From a checkpoint of a small transformer trained on Wikipedia.
Size: 11 layers, vocabulary 6116.
Architecture: LayerNorm before each block, biases.
Training: 970M tokens, 7400 steps.
Each number is 128 + 24 x the weight over its row's rms, rounded and kept within 0 to 255. Layers, rows and columns count from 0. Numbers have three digits each. The size before them is the row's rms in percent of the matrix's.

# o: layer 5 attention output (transposed), 384x384, rms 0.0368, rows 279-287,311-319,343-351,374-383, columns 96-191
# v: layer 5 attention value, 96x384, rms 0.0385, rows 87-95, columns 96-191
# up: layer 5 MLP up, 1536x384, rms 0.044, rows 0-45, columns 96-191
# down: layer 5 MLP down (transposed), 1536x384, rms 0.0251, rows 0-45, columns 96-191
o374 099:152119145157115122167119156139126093118101123132150139099119100131042117128123148152174130083132114100088189101095139104092118100128147100142156107136151146114131164147074152100125091134100124096140135194087131140128142087105111110123100151114150074116140135126100134124132155142160135107
v87 104:131147110140127118174130075060104142142140103144125189112137194134140039123096120118121134134117125129094133098121182178161139148096141123129132129155097101175148135086165131131117112133113121119134143132132131136139139123111136156131101153129130116085107110091116131067120124144113117124
o279 086:121128142125112093124095153106141140116089117115146113110149151107123134165128164112139066167110086137129092098114135139117111132119130119130105119145098150114120154149125117097151155128140110090108146157101117096126119108106133170124149120134148106173152144120121114132121141096106114123
o311 102:134161123122105126172168162153112150122142138116158094136133115108135153134136123145109081167107095134120129158161133156118187126172108109086120106172082135135143098147115167112137150078115081088093125150120189095107136149129149128130128114128121135160156181114102085142101084107126104128
o343 103:157135091100132134172187147139120177114105145129142116113138138105142134155135117080138075185144154100138112099147141124116164163157116184109126143125121108133127130122127155098118162108147070148073125133117124074119111127125127172113152122119120095125114152168130114120113102119125132128
o375 098:150123147120128183144122127095147159133089140101148123067124163136087163120132156189099052130129130101122121178104117127144115100118112190117150147132111151114138156108064096145119167128093138085130126134133158109169178131126138129146110127135105130117104145141111086150133151137106133127
v88 106:101115111096094134155087109147104152155135149128131158143135112164113168122166139092129129124122158128136138133135118128106145111118129158105115152143088140132144123153142079139124116101112143123089162095124144128167173167113120087148092163140159140147134138110129110176141131118142119122
o280 110:124141108143098117099090172118089138156110088142125174091142087146128143165133170115186126097134108136098116087120143162172159111123130122126123124115112147104113173127092115098113136188132113138121093129125139118144108134150128142146093174144125138163138092155140093098135137175117144157
o312 104:147088168121147126111149103115114125143139094133151140114125158156127152152113147107128121154129135147126148094108113148133123118117107141139155120149132109100106101136106128120155099224128174156156107123139169144123150118132137141113122148109126157132144138102168117111146136142090171121
o344 088:142107147136127099120125148102087124126148078084137114072147134157136164142141123132093143169114117142139116123114112126150104117130094155154140113116162110114109094122137132140140122174112139097126083137115175150121126131160140162129130067141111124134102119153150125145130107147078135117
o376 108:144133159141138095164118140106121135086109087190124111090140155125118142145125151157121121133169140136124154122124101125144137100136090087164124120190140124158096123126094131137143129164135148114164120144134148149096139107122132099121124105136129152116146066130118147110131105103125132134
v89 103:135093098125113156130124043118140098179116105145137168114147117157157105154103136122114120132144123092116142061132161130102073133098097125117131129115136140109167160145148125099125125109119155041145120148143131104087081151172108116151116161134116123157100165153128148137113048128172145128
o281 108:135124136118119123148094103089171157151145142103129176130120137128126148155064133132126091116133111124139122117145106137170189123147096116114105116138106137059091176122138131162107118177101153124145111114158076154140148127132134124103149093111141088139142083128137073122129124158099137111
o313 102:130145125094097085114124150139105120107089131166127136120124145159136098108066172150132134109145141119106096136131124105181159167114084160102144163136131092120119177127107107125098152126140134131117104165135113178075134122103128163110140130142156137154144099077143109148139141141102121130
o345 092:141100113141129129153122151146117131117067157183125154177156149102119120166120105095194119091175151123103137117188104108124158153123112136140083133131117134110127125133124157113106082130111097136136123106110133088145140111109106107124112142131105097139117120118150095105100192129118129153
o377 101:140112100109128077113089136142133134123119091158107160155164137155175142109094113120159150107121106139119060111186153125148131126136114129113136160154145079087132119144148126154125092156106161125148085104112122123112131141140120159125112105121185104125168126123114095128084137153053140121
v90 112:119104169115126157117108159205118129124152144118114145127150142139149148153125107100137129132124135185119121124138179140104131148126137129154119154122131159115126140152129111116134115113159119132114104137125138138070139093108110137159154132141129171206142145153134145178103110141163115168
o282 110:179087117145159106126127155068140113131132122157144130122100147147158135079101156145153158090140140121116156131105106094163107151128093121091125126116135146135117130150098104122120095117127142152156092078138124120134113113090105155119092142100128142110119096145155128101106135119141143108
o314 114:145114105159151129143118125079136129129095132124119137139162131114107094116127143168116153097113124108124110149061105121168131137098128125115151132124150142123103082144115152168122107169124126133168137114164100123147170110144114057092119091127139146082127097074107140126104132135173133128
o346 104:128130116108154150171140097102138133112063157114122118115119153101126158167161124129166090128132164137119134130094089117152172164109134155137168115138138130130140114123157126117118123144123137169130139087065126114164135103113151122109091099130123130068100107090112107080106158102146135115
o378 114:153110110142147102137131091080155169158071128117145127105142151131159147116129117152146120109129144094122128103097120064133127104150092121127128121093146118070106126095097132130123095167113153157153132126117111177105142101104129125099100124095131123121107095110102117095145149176163121155
v91 109:157135160120076163139123115144138169131130099112150174118145124132132087165121133142124138132136127138118115107103113122110128136168134116128078100161123137133079127107158180087134129113146157148108115127122118131117150120140149112146124128114173117153110112108112136125161139132123076145
o283 107:161109102111129139154110110109130127139139118117116156087090127174128121121142101099117136124119154132137148137100121126121136144175147111112145164126092099159117125149157129137091119168097143163132111133108142130123145114122163155128083101106099136105120148135116125109105145115122149144
o315 116:133107113121145104113112143138090158102094154115151088085112142104116124115136084149116104156126170158150167154132109117109146111140160165125129118114132132123138140107172105136124125119120121166123089116131094113139114152139098134129105120120077166103116132159136128127091150146120153125
o347 091:137128116137134116115091152092134125136092131060125106103130126128129120110160131133145114195104144107154150139169115125139099138124130144130101137098150128088156172106122095149148150161109143114135118122148073134131088137135096148171100155102115116110149133160143113137121164144093108155
o379 120:140105137119125152142114131148136160108140119072142129126112119091136155098152100157167108162088152163169134146117104118117161092128165124142102185104120138130135143146158086133120132114123110122125127118127070105153109122123136092141132092115100139180130160137134116132137154162160108135
v92 103:120154103138117130081120097196130165164124119091114097117074133116099133133109128117127127131120124159115117113145126130117088138147125121098122115124159094176140135117135110129170118132104131106161118166122136147126131113093115160168183140101111077131133075122213136118141092073130073134
o284 097:145124090180130104151129120109126151098193169147120132135118125149165116121107113120070139088121162121136166135120090135131161145170105128109133090105135115121120125113125141120134152153132098133157116098145131150143134130106145158134113127153141139120111087095094139099126120135124125175
o316 118:111142141124173115123147139075128118096093147185098147152140132142165140115090111190118137095162107140168092139108120142121181117137117131105132133137110082119124126102076126161095149129123140135107109103124157097140120116150128125144145160141145177111121122110067162145106137143133098147
o348 084:112147134142126118136101110111142120104084137119112151094157150123132124112098132163129093065114109150139103162089132139120144090129081092128141127156101132118156120151115091127124190128135116164125106095125123140110106142141110092113117130121135144158118131098139113125135133148110111169
o380 108:067128112158172123131191108123151102115143130181101143148135144125116131121131129180120102084117111163154155128097109137124179128111098123119165090110116135133110126099134122142134161135149137140174120099159123084112115097152106087141101067162184179140154105120100167137106152112123147201
v93 103:130114160151134175151092156130128104132106129126100148129112135141115140137061134131110100141142131170117136121111138124183150120148113098149130086135106114103113096148132159135118126132109143133099133144086132094124136088158155053177121132128129161108129134106124115147157064126104187130
o285 097:152139130082134144109113089122151145163081144104138119084140147154180195096129103078124133160108182118129141126156135180105132111100182126089116133144143101123158123161082118147120137121109130165119110091144119131087071135164116139132156123134091113124137134141115168116133148090101114124
o317 108:115151122111139092142151110159112146134128156116150070077166144120142129099116112161113150166106136109174085156098143123076150091136131099190145146137135108133188157141094064109125184105120138144127081113146114128081107121123111150098142158138099122190074089121117194120120122095146138132
o349 102:116112121120138087152155129105128171139107164120146127099128143121127111118129102127130130193150146087132122127126160108066159103108168110146095126106094112136145192095067125123125143102098163138140121106141093104138120113102098137127106176095117096204080126107133139087130173112103134113
o381 086:112140087094131118184134125141103127148137118125141144068162127121167133068139084105107172177129135115154117144154160143115121137118125113153103109098128136115126136107087120132118124143103116129120123106137098111120151144164136157128109141083068105133111107129129162153107136127117135140
v94 109:103117110085088110145148126099136138090141200131115149118113147144132085109148111134129108125126142117112134120160159157071076133108113156111115129089133154191128133135115118117135130125151160070152167150177135126123162133101140185155182137123097129102132086124105113147071118159125105078
o286 102:103119149122100179164127155134195120148138099153099097160101120155152169084156105151163151146113122129148110078115115127153125117099114154136094133132096125075100144102134123169118136076094139130123166137088106106153090120155084103111149159146137172122168154155157112134128068121113133146
o318 103:136108129136096123115093138123153113127133128181085123197136110098110097138113140154119138158140128073118101111098132099109082167194090157147146150086142138139124100107135174093123121095101118143163094120118125168115095131152078091134109071112179098131150121136123123126123132128143111158
o350 093:153084144128149128158097159132069155150137151133119130203174128122094134125114123093147139172152091111096103125106157139127098142161121167133136131119118083117141075115151186110114055128122142158152126111092109108132128136148090101087115090126153131136141164140096117134130144132118127112
o382 096:115131161123109151136146148142112095113124136134116105174097107084147154097118133130096159204175119150133116167088114140158160115097116158141094178132119142133112137092132122156134112076144120108146154155136150123117121117145149077117154100158141178110162191142087095123127081124133132136
v95 106:142156112153138164154121113095145132106125137139152117117122136130125167076127144133133144126123126135140145157154125124129193116119085067114120164089121149071141110181136091112154144123086130117124137117150116096126146128147098139136118107176121091114157113129158116137124109126134123116
o287 104:143155149137138093171095108116148092157095100115119098125140088120155113143137114129136197081137130126175162156101167144144109145072113136132140121100133130179155023109113156162127080142114147171122081131125158101095129112118124137109145150142115204149101158145110131113107156120174132147
o319 108:111131142157154124171115113128110156137114119148126124163137127118121128179139122148122191125143087111154143105118119090130119147153113160132128121129125123161100085132140166130104093144091128153114094063139144108144117103144110147117099142139137118112107139107162183117148139160106131159
o351 095:116126131125145132167157129112120182149118135163130142178152112116126140143167109079175195176190107077123141094129158139094121164137151147114117119107098144147128142118118164130110061148115153120128114126140194092124132114118132112131127182123123104128108203110122133128111144117112121129
o383 106:133147134128134098174091156127131133150140129139126104161122139131148115106108098121133184096119130125142141100158115120102104189144152127111102118145107121177170110124118167140122114143121109163095110145142130105156161133114127151115138156112092143142086130088120191101159180139154101131
up0 100:107103140095096090177118144112101158154125130160144172155146132108138148093122110064145152135126118092111099135131143137130094149125130125165169148122116099087139161115093142143158130111124073135098134124126134079133141183144124153087100149108143133128143166130150138106160117111147131142
down0 097:137157171135134128118124122128144110113112128125129106058161109140116120170093088148135145074130151139129227121116109102101171118111102147161091133173165156096137132117126106103105080170111173139147105122125152099119122106124169127151143155134109129144103090071104153140117132059132113110
up1 083:134165095155152116133099081150140155147134153108083126157093139091093074131114121150140104137143120134105104146111143110114153149197125137128167115125157154159141127137168103101147125125128143129142094092114103099113118136119108144100172140104095148173105062136140126100097120110123150117
down1 089:116123152104101148132131161099107106120089091140156161124144121163127166117160144101124127098106134096117199124130126147110127138063139123121098112106117123102118148148151154142135072150140095098137171158134216138139139129110165153142104132134133123103142162120131124114150149125151129127
up2 126:139136125117099122102125129112123150133126092080125132133118133119100138159147142094132132138130147100132122166122145113099061145166148128140098131126109147082172089132136082142133123118129156171131177181081103099138142163114136121092122084146117078074171112184170082141112136120089138147
down2 126:123117185134119137164154157149101143078135144128157113097152145159146118122089138140091159119166128125130154094122091137139145110136131117130123072136143087159084145130107156092091143101137139107099118098117079126110148108146147176159190136192119114169107110108071193126100129133158120091
up3 026:113121126143177105149149136132137148099115153146110118104132111090122120114142129146113104094150111152118135084059112135128122121163148136146104087139136115099117130089102133149087150157166124115113133135134150123111140129123139126156121101130150142165173085127118147126076139079152120130
down3 020:116130131094092149131086115081094146158112098106145119155123137134094144132130094099160110088120143122135067150169086148127131127108137129141128159124130133128122114125149137123168147088113121152156111138154155120115127132119131114124118152078134159105073172135110120122138133157148138092
up4 024:136102099116171132159153143146156114110147134144138132082097074148125127131133125154113128099102114155112131128107140144109123175122139121146119125125138135123126114168122132145127137208161131152133114129190100106140111074123135148170090086149121106152130147124116142147163137123107129123
down4 017:121148124149101140125111132112075110185101131107148121167111166113151128090169146103144127159104120070136089130163123152136096105168126141115163130126121162126138160147126154129087097099118118093126143130095175078115159151161131121124180153100106173145127115111168121100096097134139138111
up5 050:139145111103103158148114159106098109127137085119082154119079147118137123124130128138160140135130154124124129177047165127096131139138127134137103155136123171111108087149139101155119138070124110141103136137130123076139117173126092126105134087148178148165112131130128124108150110121094139119
down5 049:122102140153123124144133129115119124140102123141145118130158116152107163149127140136150209089132102095127180097149107126130133128126117146123161110163125142104139171106130132148166094145144111096170136137129161124165141139153151109119108169118126135124130126091127139161110135152120128154
up6 127:136122108127136104113128139119133109117142124144093112152148125147142083131164076114109126122107141131149105116124175117116105112142103137155119108160105115152140076121154119126143116091151173130088096076163129122139088120152136166134150163130125145122115145117117152157132143109133088133
down6 112:103137085140152115108131135122121142174111171074170145103151145110125138158124143080154115137157135147134119105102130183121137154138154126124096131094104140133109118066111157141098151137089139100145154166152126139103133119092115096126135087102144101111125152143093076113124150121102169132
up7 126:076174148105109083145175180131124135124131076122129119175147107145152111134133099127127143130117092165163107099122199095132141116135161145128106113127138095168117137109118142127121078134133117145112125122127099096163145138102140132125169207140127137213116141148121129098147119118123133084
down7 153:110117099156132128179129193091139125138162151113162126119123113099120103106117141150139159104119097130130120112118163145139092140095102128137144129123105136111122119134151144096135140104126071092116129150105107113142077118122145086135097139114120110129094150110160149093158159120112156135
up8 074:135154145129116120148127133148146132105105096121129130167148099140123110150151136123147145028155160134133152097090134104127128219117168105121109128141129115075118129123150130161140094124120124102131125130104161148100151096160132151120137129202153116106119144094128119102142111128127118147
down8 076:121120147116127114137095141114113129124145144131122099027137144127117133142122126128051089168071131117125089132122169127142125082133123123128131098113124130139122131132081137112139176092132145133143142125138191117125141147127143126118143136137121132136130117120120112143128119145139151101
up9 146:141102113109138132117106123077110144147141124113103127123148133195125181089093131129118106126140146167144141097141145122160100119148149147171098117119107119081052166140128111084096130139119140154145121080104145156138113130143165172131156109142127132097167113133099104126115092129130129113
down9 141:119098136140074157103128123137132167074137119095104163114125116169142121161148131096163134124102114124122124103115154138115163105108196142133124099118089087125137171124153178132106125133110124160072084145139127112114135129128126129124128092178141084125148132123155148136115169128163092116
up10 042:122165118123097127106121136131119158124170114121096139131059128115137121185105122171102120097161117125163106156095161147130119152146144145147112142137145142138103078106074100138128164088196128192100126128121143134111149137138143094119177117133149075128109103156147129151110116143123124091
down10 037:122142168122131102146110104097123130157059120138133147126190112131108143083171108100102155133124130124107160071135147109142122157116123108123126106141123124135142133157145149109164094143115113057145168102115021117112113152111109126136079132108123173119148124124126118131135153128203130166
up11 132:084121194135131103155138102124114122130114105124176184120126134144106128114101129147126118139125119111136134115158176102127131153170144067159138166129176165047138144158137112117125158120073066143085133151077122112166135096117142108111104153126130111136088147119120105146151143090130094103
down11 117:151117129155128146104104138118082129088166116145122139112099124119125143116144109102104130147092133142123137132105147158110173109117057175117145095123075128151133116125130136111155150133134153115185170097137112122146169099134108108148123099124126132127175095125104142109135115132139137131
up12 128:101128065145109140136080129122155126115177103122153153145095116110183148132117098106128122133114133165121144133114125156124101151122117138142112144095133117164125131116154101122123103130135103155153143120151114130117131086120129103090102124135142134140136144147166112149095133163127123204
down12 142:126130166141101133129151106116145146125069158122150112141141128129086093172102133180135137073164144107150138127147149125166101124174132087125119107138135167115134119109081116108115118108150125100125123153100223122124158168123137127164155118119118069166114075152078123126169134097081131082
up13 035:128120121157170120153102117124152157068119139117136127138128111097121090075146132088111095110157078152137104111107083133118105066109130102125156132143121189131146149128113123114123142114088127098129122092087154153125174120105112087151141175157144156130147108117102110129088110155134101158
down13 032:123121159103113107120171086137083150140141109086142120131117108155134119155093122134155097166166157085125111124121141170116152124104138141102106123100129105121111090119136108114121149135149108175095096137160199158082107095171123158134103083119107109139100192131138220152152127131097142119
up14 139:138165118118112163148127117090128160135123134112138135111134132152079093146127111079130139129136179156131131091121129128116130107124148146170116109124075176105110114104161176162178102113126146157100119139146087140113115121171105127130108140141146135177161139121087149139152091104109093163
down14 148:098140132134151141110179112131130109108104127127146114103121091134127129121123130158127108123101129110129145147123124119157099129095126062127134134081178102130115110156120088116087140132092116109144146152104137180139106145121152083119144141136161108148092109136149107151106132086142142117
up15 028:127160150138127133126126136120104131157157103146110137125095133112114138129100087143132117136160113130126118112112138174180152175135117167121124092130126071107115117097128129134155073081141117157087134126071151084140113132136127098105158111140142105130102132173124114135149130132155139121
down15 021:137098115128121142136123166130111157122138143094137167122156109178117144119154192099099142093104104111111104130118128117098128069119127072122119118118112146185122139111127116132088122116117126116140142117151029162111105145130149119135114120107141128126143120109105149107141127129112168126
up16 023:155113115119136117136139130166149107106125116129173134122129135147108137151127106158072143114145102140137084152115160121136127164129176146157108107126150139138125136168162152127117159182132140122160144123171141107166121102100126134141148114107131158131101121111130137112151123111163155182
down16 015:104130077111116137098128107104113127150112126138131095142103121079171108090157110105169108140119134097146114124127113133101137103149099177091153151153135119102096146103105104153080120101121109137120105094132175108146155112143131112103130137120133118089118127158145101160149128160057101104
up17 113:153118121135101129175128140144150089101115122168146130089110153144106155177109127125132102127131099107128088119106127113121132126119097115110148066174136123101127135128089144107131124108178135095122134142085104099110168132109122135160130126090123176090103093065173139109140125111177072082
down17 138:141111151119124139128118119092099132157103104215126126185125139155147133113090133156130185112152139128114163104128127140164162121110139124120129129101100145139076106127158109157117107152119133114092128172152096091156162094104150121086113113126113074124144153143093137106132158144103144119
up18 134:171128171134125142129082140116075159136155122153140158117123148197104109146109146133119112140126123083130088144097141138236123164145093100177114115111142149109114140136152137100105133140139168121156141096106138168181139086103112116077125068122127151137136107123134083137140103121144126107
down18 147:164117111133124145121142156155143138139115154103167090103097137101121128086160125157126153122134148138095168123118136131109087157115126139127121164118127137131116111120158093115144115122149122128104153153131134139127113155129171127170156157124153124156086196108146144133113108094163125156
up19 027:135133166114176106108132116097118121098141179118090144085094100145106096123137149130110096132152155118122121116118181154132146110177159108114133119126120096158142126130114126125104098158168115124113120142140136097160139084161133155141117117171165182158144119080134143114136145112099136114
down19 021:163119081130119144132127123160141156123155098137155113129142139091113123115135100148145142137129132147130138129137082113120128124116126153149090141106139126093121170155112169113167126130104147100145121139107156140126096157110098121095148122099093121128119128153149108151111120115122085144
up20 133:115134149151113128175105132110085142134127110181088150168113117131097097178057130139133121123154118167101097098131173104117136102147113090173110161150153119126118110145151157121138063109107141092196126133139116092115102108104129121101147140118143104163107085155129124115129113090132151098
down20 153:117089139161170141142146141141150128111142180125164102131144109108151142107148077173120173144170160073122145140118122087137116142128100125159128144125144117090130139156106154190078135116121143176108146111134164195143094121172141102160100107151159120079115113150118109138140151083153131163
up21 042:128103094123146129108113118139157097133139117096137124161143153106113141116149163122119152109130108144168100088127121084142125150156102144113155176124110171115133122134147125161146139129066083133136149161141131101148098133133138105117112129105133176116115144088111134100183121143118124148
down21 037:101148178136133136128110125167086158116107153115139121128098127129132111166098119136152118115144141091093141137105139159117138104095096168134111123136134127138141161144089117133119113142158122096118139125123208120150188115136128144155215131149123085157130105135167139158097114149145107123
up22 135:154153110124120149123099153126111142138150158145151140164075143079137118151106161127134135136104146141139104115127111139139121134170138101150138139124092140159148177144135144115142109096121114123137157119135122139172131091109110155113132178163138131163181127187158126077165082113121116114
down22 158:165108120114155113176131103102174113183099135138087117095143138172149133145134105073103097138131138125132105126098147146116143123119118158127101185119094143058149187140122165123138132151134088061124124157131118134131093139118111128114143137132113106123133128127097108098089145077160141175
up23 142:100154129141125179103091135097139127142147155128157096122138125089112151124086120158117131137167148126131116117135153184177132124102120086140108087125114146138114135136127135114140181102102117086153121069139118116090111131152129104111147131185150134117141105100117130146135095132168150160
down23 157:144126115106111139163143144174109115112134144119126145139107127166154127132116135102173103096150135125134135099133118080118086138150101117118112117140160117141124104139098141135115099112142110097131140121135126131134161103148171185159157105123144150115093157097204123110165138116171106142
up24 037:100095110120069141124111148160124137103119088131144137153119130128134141142117117086110129110142146121149069135078142139075112133087112132112134093103154150109109102115085112135138161098122150119146144099151161118133130145103120122108180102122099121140117102131116123159118123188120124112
down24 029:127148150141143122111126100112121142144088142105127133136096153139143098112135134140122153140113123135098148131149121139176140087119149134140162144127116127124109155132112152130080109135144109124052141150133097131096161129161138118153128172131176161131125135074159152132100105089145148138
up25 094:136126120115116149107106148093098153175116155072109128089118138142149149119079119114119097136123167143090128156118125157075164110120132115083110137131141118122159157124153117138105060122098126153186111100120133147148135132150095120156116124121124139120121059145093100108096129138113140157
down25 108:091128153133134152127135098149134115084109134128151117147138121107133118128105140169127167063178155127121129095093163151170115148145155113141125110133182159108093105146163124121128129121163154142080153149121162130090137131129196167100115132135140072113143141111118125131158126105117124130
up26 108:146185118112146121134142111152108155106145116140126140122116092155087111141120124117153097150143098161137118101115164166144106139087133115158127140123069120125105120162116125108158104140121157079171112098138128125077131064117115179118154125116125091163129119085093132140121125170145105094
down26 091:132123092124119158134135157137141101141085173076111139074138120150160125101123143114103164124124163078106205160141065070162111116108149163089112161077144078188128118120139134155104111174132098191114102137113180132138108146158130125141105143142110124095115140129169128119139153101140140192
up27 124:150162168099134144130102149118124129123130092115123150114107121172145172083173112123126174129114118155085125118103116134136144137094126113101092140111102155141160159144138111181118140112143177119138100155183116129098110113129116128109153118148109104123135109143120118098128121097137140134
down27 137:143142093152130143136160093125108078143148150081097112107123129086139122116100134093104128132170156083155124112128124148107095134160121106128168143143113115112088127115127121089126129133131143134172129101121112149136127140131148099138112115168121147109137127109148157132142126127161093197
up28 125:115145168116124110113137107150149120153087157101160163107150126157138131159111085170123086131143132128164119091107164132104128102155144098132155102169149075094137143102127097114115127096105136095145121128104107153134179157150123128111150106129154134129089082083117119079097125124120132101
down28 137:140135171116128168125158109130124143104123096166124123119160122103155130116140122146094130117171155154103119113133111092142080146137131153129125149108113162100102068152176122108115124175151133142135127143115175102140104103113133105121133106144130140113163170134168142157119154149132119165
up29 093:138128133153136122105139154164133120107123136071172146134104167128125129142110143117123139087167112136158134136121165181155133126156142115092104135135102088100124076072123119137115105104105178120162135152124164100136157126148143125145129134200149136100141110107117107124131126105172119093
down29 088:097097165143136125147127137099133152162129104171136113148154089154078140142136121126147093160141132114115114148140126129097132130115129093142106125121125158177120143122133117109107135095129052136116158104116081127144122101146104145122124112061143104153108157136126156140132122155132149132
up30 107:138127100178118125153147097176146119145080185116103113115100144131089109090118114166087096104129159128146130147125143140099084104127137157149139140111154133146166147137127106091123162123107133146149144151144122124127178140143137113129139099117121126141124129079098109122114152125126088143
down30 127:129160216099135131135150139111125128130106118180129132182144119130108133139110143151154198081108125173140108050150128118184142139121130076146123097167083157098120087139156156124123131138132110058152135168108130089119120068147144143119117163150120124110132112141150111107141108118161138122
up31 129:136118115135124132143084103120105138127131157117154179118127133115108137126111135112092164100111137147147112133129136132186101120083120141160113144102099111111106134119136147166122143111116166071099145158118147105107089144149089085153130126169168071114164104139114116138125195094128154111
down31 134:118143128119120088128173122099135123141136128139140080090093115120158121165143131132155118120120126147160167107132153130087160104094112121146160094127125137176126092106146148145111083159138140213157133117151110131131140119102117095092111118112114115162143144115138126124145124150136147145
up32 125:112093141138142156134156107110134124099132139108142134122142173135128116131095107112125112137108149133121112110101189114126097152164216127074141130131169127124103159173127118109100117117138110135105155153079126118117176159100167107110111151124083119112122141098133133154123155118144109149
down32 119:120124165124106109130103162098127151108067116177118145166114088124148124163123108148142136088085102138147153136153104134160172116096090128125107093116147135101141111125144137118135148172121126122121125154138213091138127070117124116132121119168136128129122118143111128114155137140138123127
up33 123:145091114129110093126116110089139155117122152130158135091117146138087141106141118113112088128127118116185129123097118120149121097141131104121144092138135186115099156127131113127155120095109125118105119092112127161192150113078084079135107088096151149091137144147126094168154148141117101117
down33 099:124118116081099124120157103121133161132137101135114149105141144175153089093151076145138173120146122105091157111168174078127105129105109152108151116113094103149119133144138147127148164139140114164138131153115075129144122136152136135124137164095103144231114114112125159157162130139120100138
up34 141:122120110121125159179124115155150176152074138145119121121088136131067103105126161113107090132115168127142112154130084137181116128178100139126138127132165124077091117158130151116153115114104089103126101132095116133128125105130145143139133046105114133108110114174155122131134066105145133107
down34 124:117107168126133114119126159142153101130129143102129123099166100112158170148150116121164179119154132114160132128158153162088056128120095127147078110155129103141149117129147107131118129128141134145114087146135135111127084130173107133147120141167139126156061147117097143150143162157137078077
up35 050:136115128134126133119131112096114134146142123110086140127101134079175096106120143133145154110125113142136102139148134140138133148136094186134153212115109184105153119102131111106109112105096112130109107120082093113133126129165152096139124126078163162149108124150143117156117127139112147109
down35 049:117107158106106102150135145148124130127057146109159142108163129147106162146129119110153157104110131117118204098099116121115114121107168108144117100115135123141149135131164150108169099164140122094171104122149210096112161116119119164154152150152079113118132126081091119104128144136139134154
up36 048:160167107120124175126157135130171099131173136121174125136089136168109120162132130168096116131131093119171138108140114158150129142101103117124108142114156118073118080150081116106152156092177092114105122134110151121115129126115129104130154148136092100160085147163144099162123150108156120136
down36 043:118146145160117108114093147102079161119087124110130176128141121106140151129130138121120112129134152144108146123144092113113139138123179112154106086093107117176140148113127140158102118128095117135131129120117041156155106120114136124152079134127155146093133128096084142118126119145091143132
up37 088:100162151114097108094155161118088119108119125144163127094171136144101142147149140134144124155113087090162155104144162163130121123163144095129126128082110143108111096129111143106145132123142079156132158099140150130129130168162125112073160104125159122153129093114114132120179123124142117117
down37 088:125136120125081124131137112126155146134095134150107140152124121136151131130163133134164218022129115131132178082102144078151120152115126142128122143128133095116144132124156146136118067168156164116137106153158138145153117129114145127117150172118150149122116135143153146118136141144123133148
up38 034:165137131136179155173102128143103132110129090122141128101136164096084116114108121118123105100143135155170117107083114165136122129119179131147105118125148183154101106118114134125133169105200098138149147139178184165114121110086113135146130113135122097139122111130149109101121131087187104163
down38 025:100150144117143109113107112128155102138157142146189160153123112106148110130115110166176113128149107099136125130210186103140141090122080144167110088139094124107113109158182115122138163110091137119139118136128120097134130174154134085127134141125112149147126160142117143129128121145087137096
up39 098:171103093128105128192106131123159115139114089157143115132117159122149118152140106109122119097150108114138119119098142144122134127133140116131133131157101144123139130143119174102109096128151110111104157137124103100131111111107131146128132153123147164126151068115105143134132132165144097147
down39 090:099138134142150080092152092126150137136155116104125114082135129121129121141119113156113169087136129128109188096101092149143126082170193140148131132130175126084145101110106116122142107165150130157103097114147154132113160124116155109108143118119160108156126157123104128145142137092111112104
up40 076:116146105156139154125104100130117144156164098104106124149162108098138148126122143110135144120145177167128088113106139138113118121128130111116162142132122156146156199135137146166112137121119140116084150131093063133145100119163140146104096157155113156121135100138116141153147128106079128088
down40 097:114111144107123099145160153127111102119078149132138121101148132122118124145122102115142164121115088127148235101142121124134111122143118138111090131102149107101124131154132119105133108152133118125129134121135224140144134134111132146139138135107113137131105132117132151138108105157158124131
up41 044:147100103146115141117115137112125120132166147095172137096147156136146124086127154119143145140123143154137131119146117162163146118150138150118161133162072248105142162148080148119148104135126098125133116107090093114109143122126151137110134145119105167109109115155157136147109121084088137145
down41 041:109159164093116123138166111122114108134092116150141129124129092178089127168134071108153106126103142134148131114115122119101141149169130135133100133117175067172130084123142087120130126146157145112157115137129083137169136119134113109182123115159108100142127125100113115117120150183127131130
up42 055:117092134115137114111122128091143098119140119113183127156147146110084114104142094155153155173126148124152153086137168137165178152164158132191111148150101163136152132115123137100148125110132073100112136129136106122123101122172128125153109128112118115148112140097124158091164132061143130145
down42 054:126123123123136126118121162187111115133086098125108155100127103134160117130085135119093107072114143120156138171139115111112084113128107117097137145085137145134114114123121110151122066140106161142167125167122052104162142117092106122143157145158152120105177080148171101118089134200134136100
up43 136:068137097147068131118107148158099136095127129118144105140137139107151168082104090116142144135130114135123112127122133161110126120097181128091101113138161122141147130128128100131109132080110110120120110107123125081113156119145084107159116140163126156151151156106108117139134153119117085135
down43 107:162120131146126143122087137147175119131127132181102113081113098136089133156169124093122119062144125158106188118106072093133136161127123092163066115085101150134128122151156136124125130167153154133105139193094173149131141126146144116140138132121110131125103167104101112120123150147073115132
up44 044:141109129098097110127125120101095153127122145079101149144160142139151140138123139110117141131112128107152160152131107148130125132156141156109118100124132174116116145086103121152157143156092123139125116114172143138129123130078159154118113118151102122068112114106147125064133114128122121135
down44 038:118158141146126118142138107157137079117096158154142125138097151150088127127134149112149136130156132173120157110163174087132155136121103124147153159127134100134138071149119121086110168098136110096161135171119080140125142122138101101140152145116153127159108156124117099173119162159154129111
up45 114:116144128144127146100168114146096132104135152078119137106119155130159113119125156162105118135111116140165116152105099195134113136135104125119084127145139084112105114121178093156093089150112130107144134121136141129146122140164130106118149130126163122157124113136116085140140108155127120118
down45 103:092142170129112127102137110113179138081119157144139111133137088153153125126122118170142167053102149132135151123133113119135105155114160105122110122112160137112153127160114149128133095110119158126132104171123164121092164149143143135146084118132105079128131123116134171115164119116104112157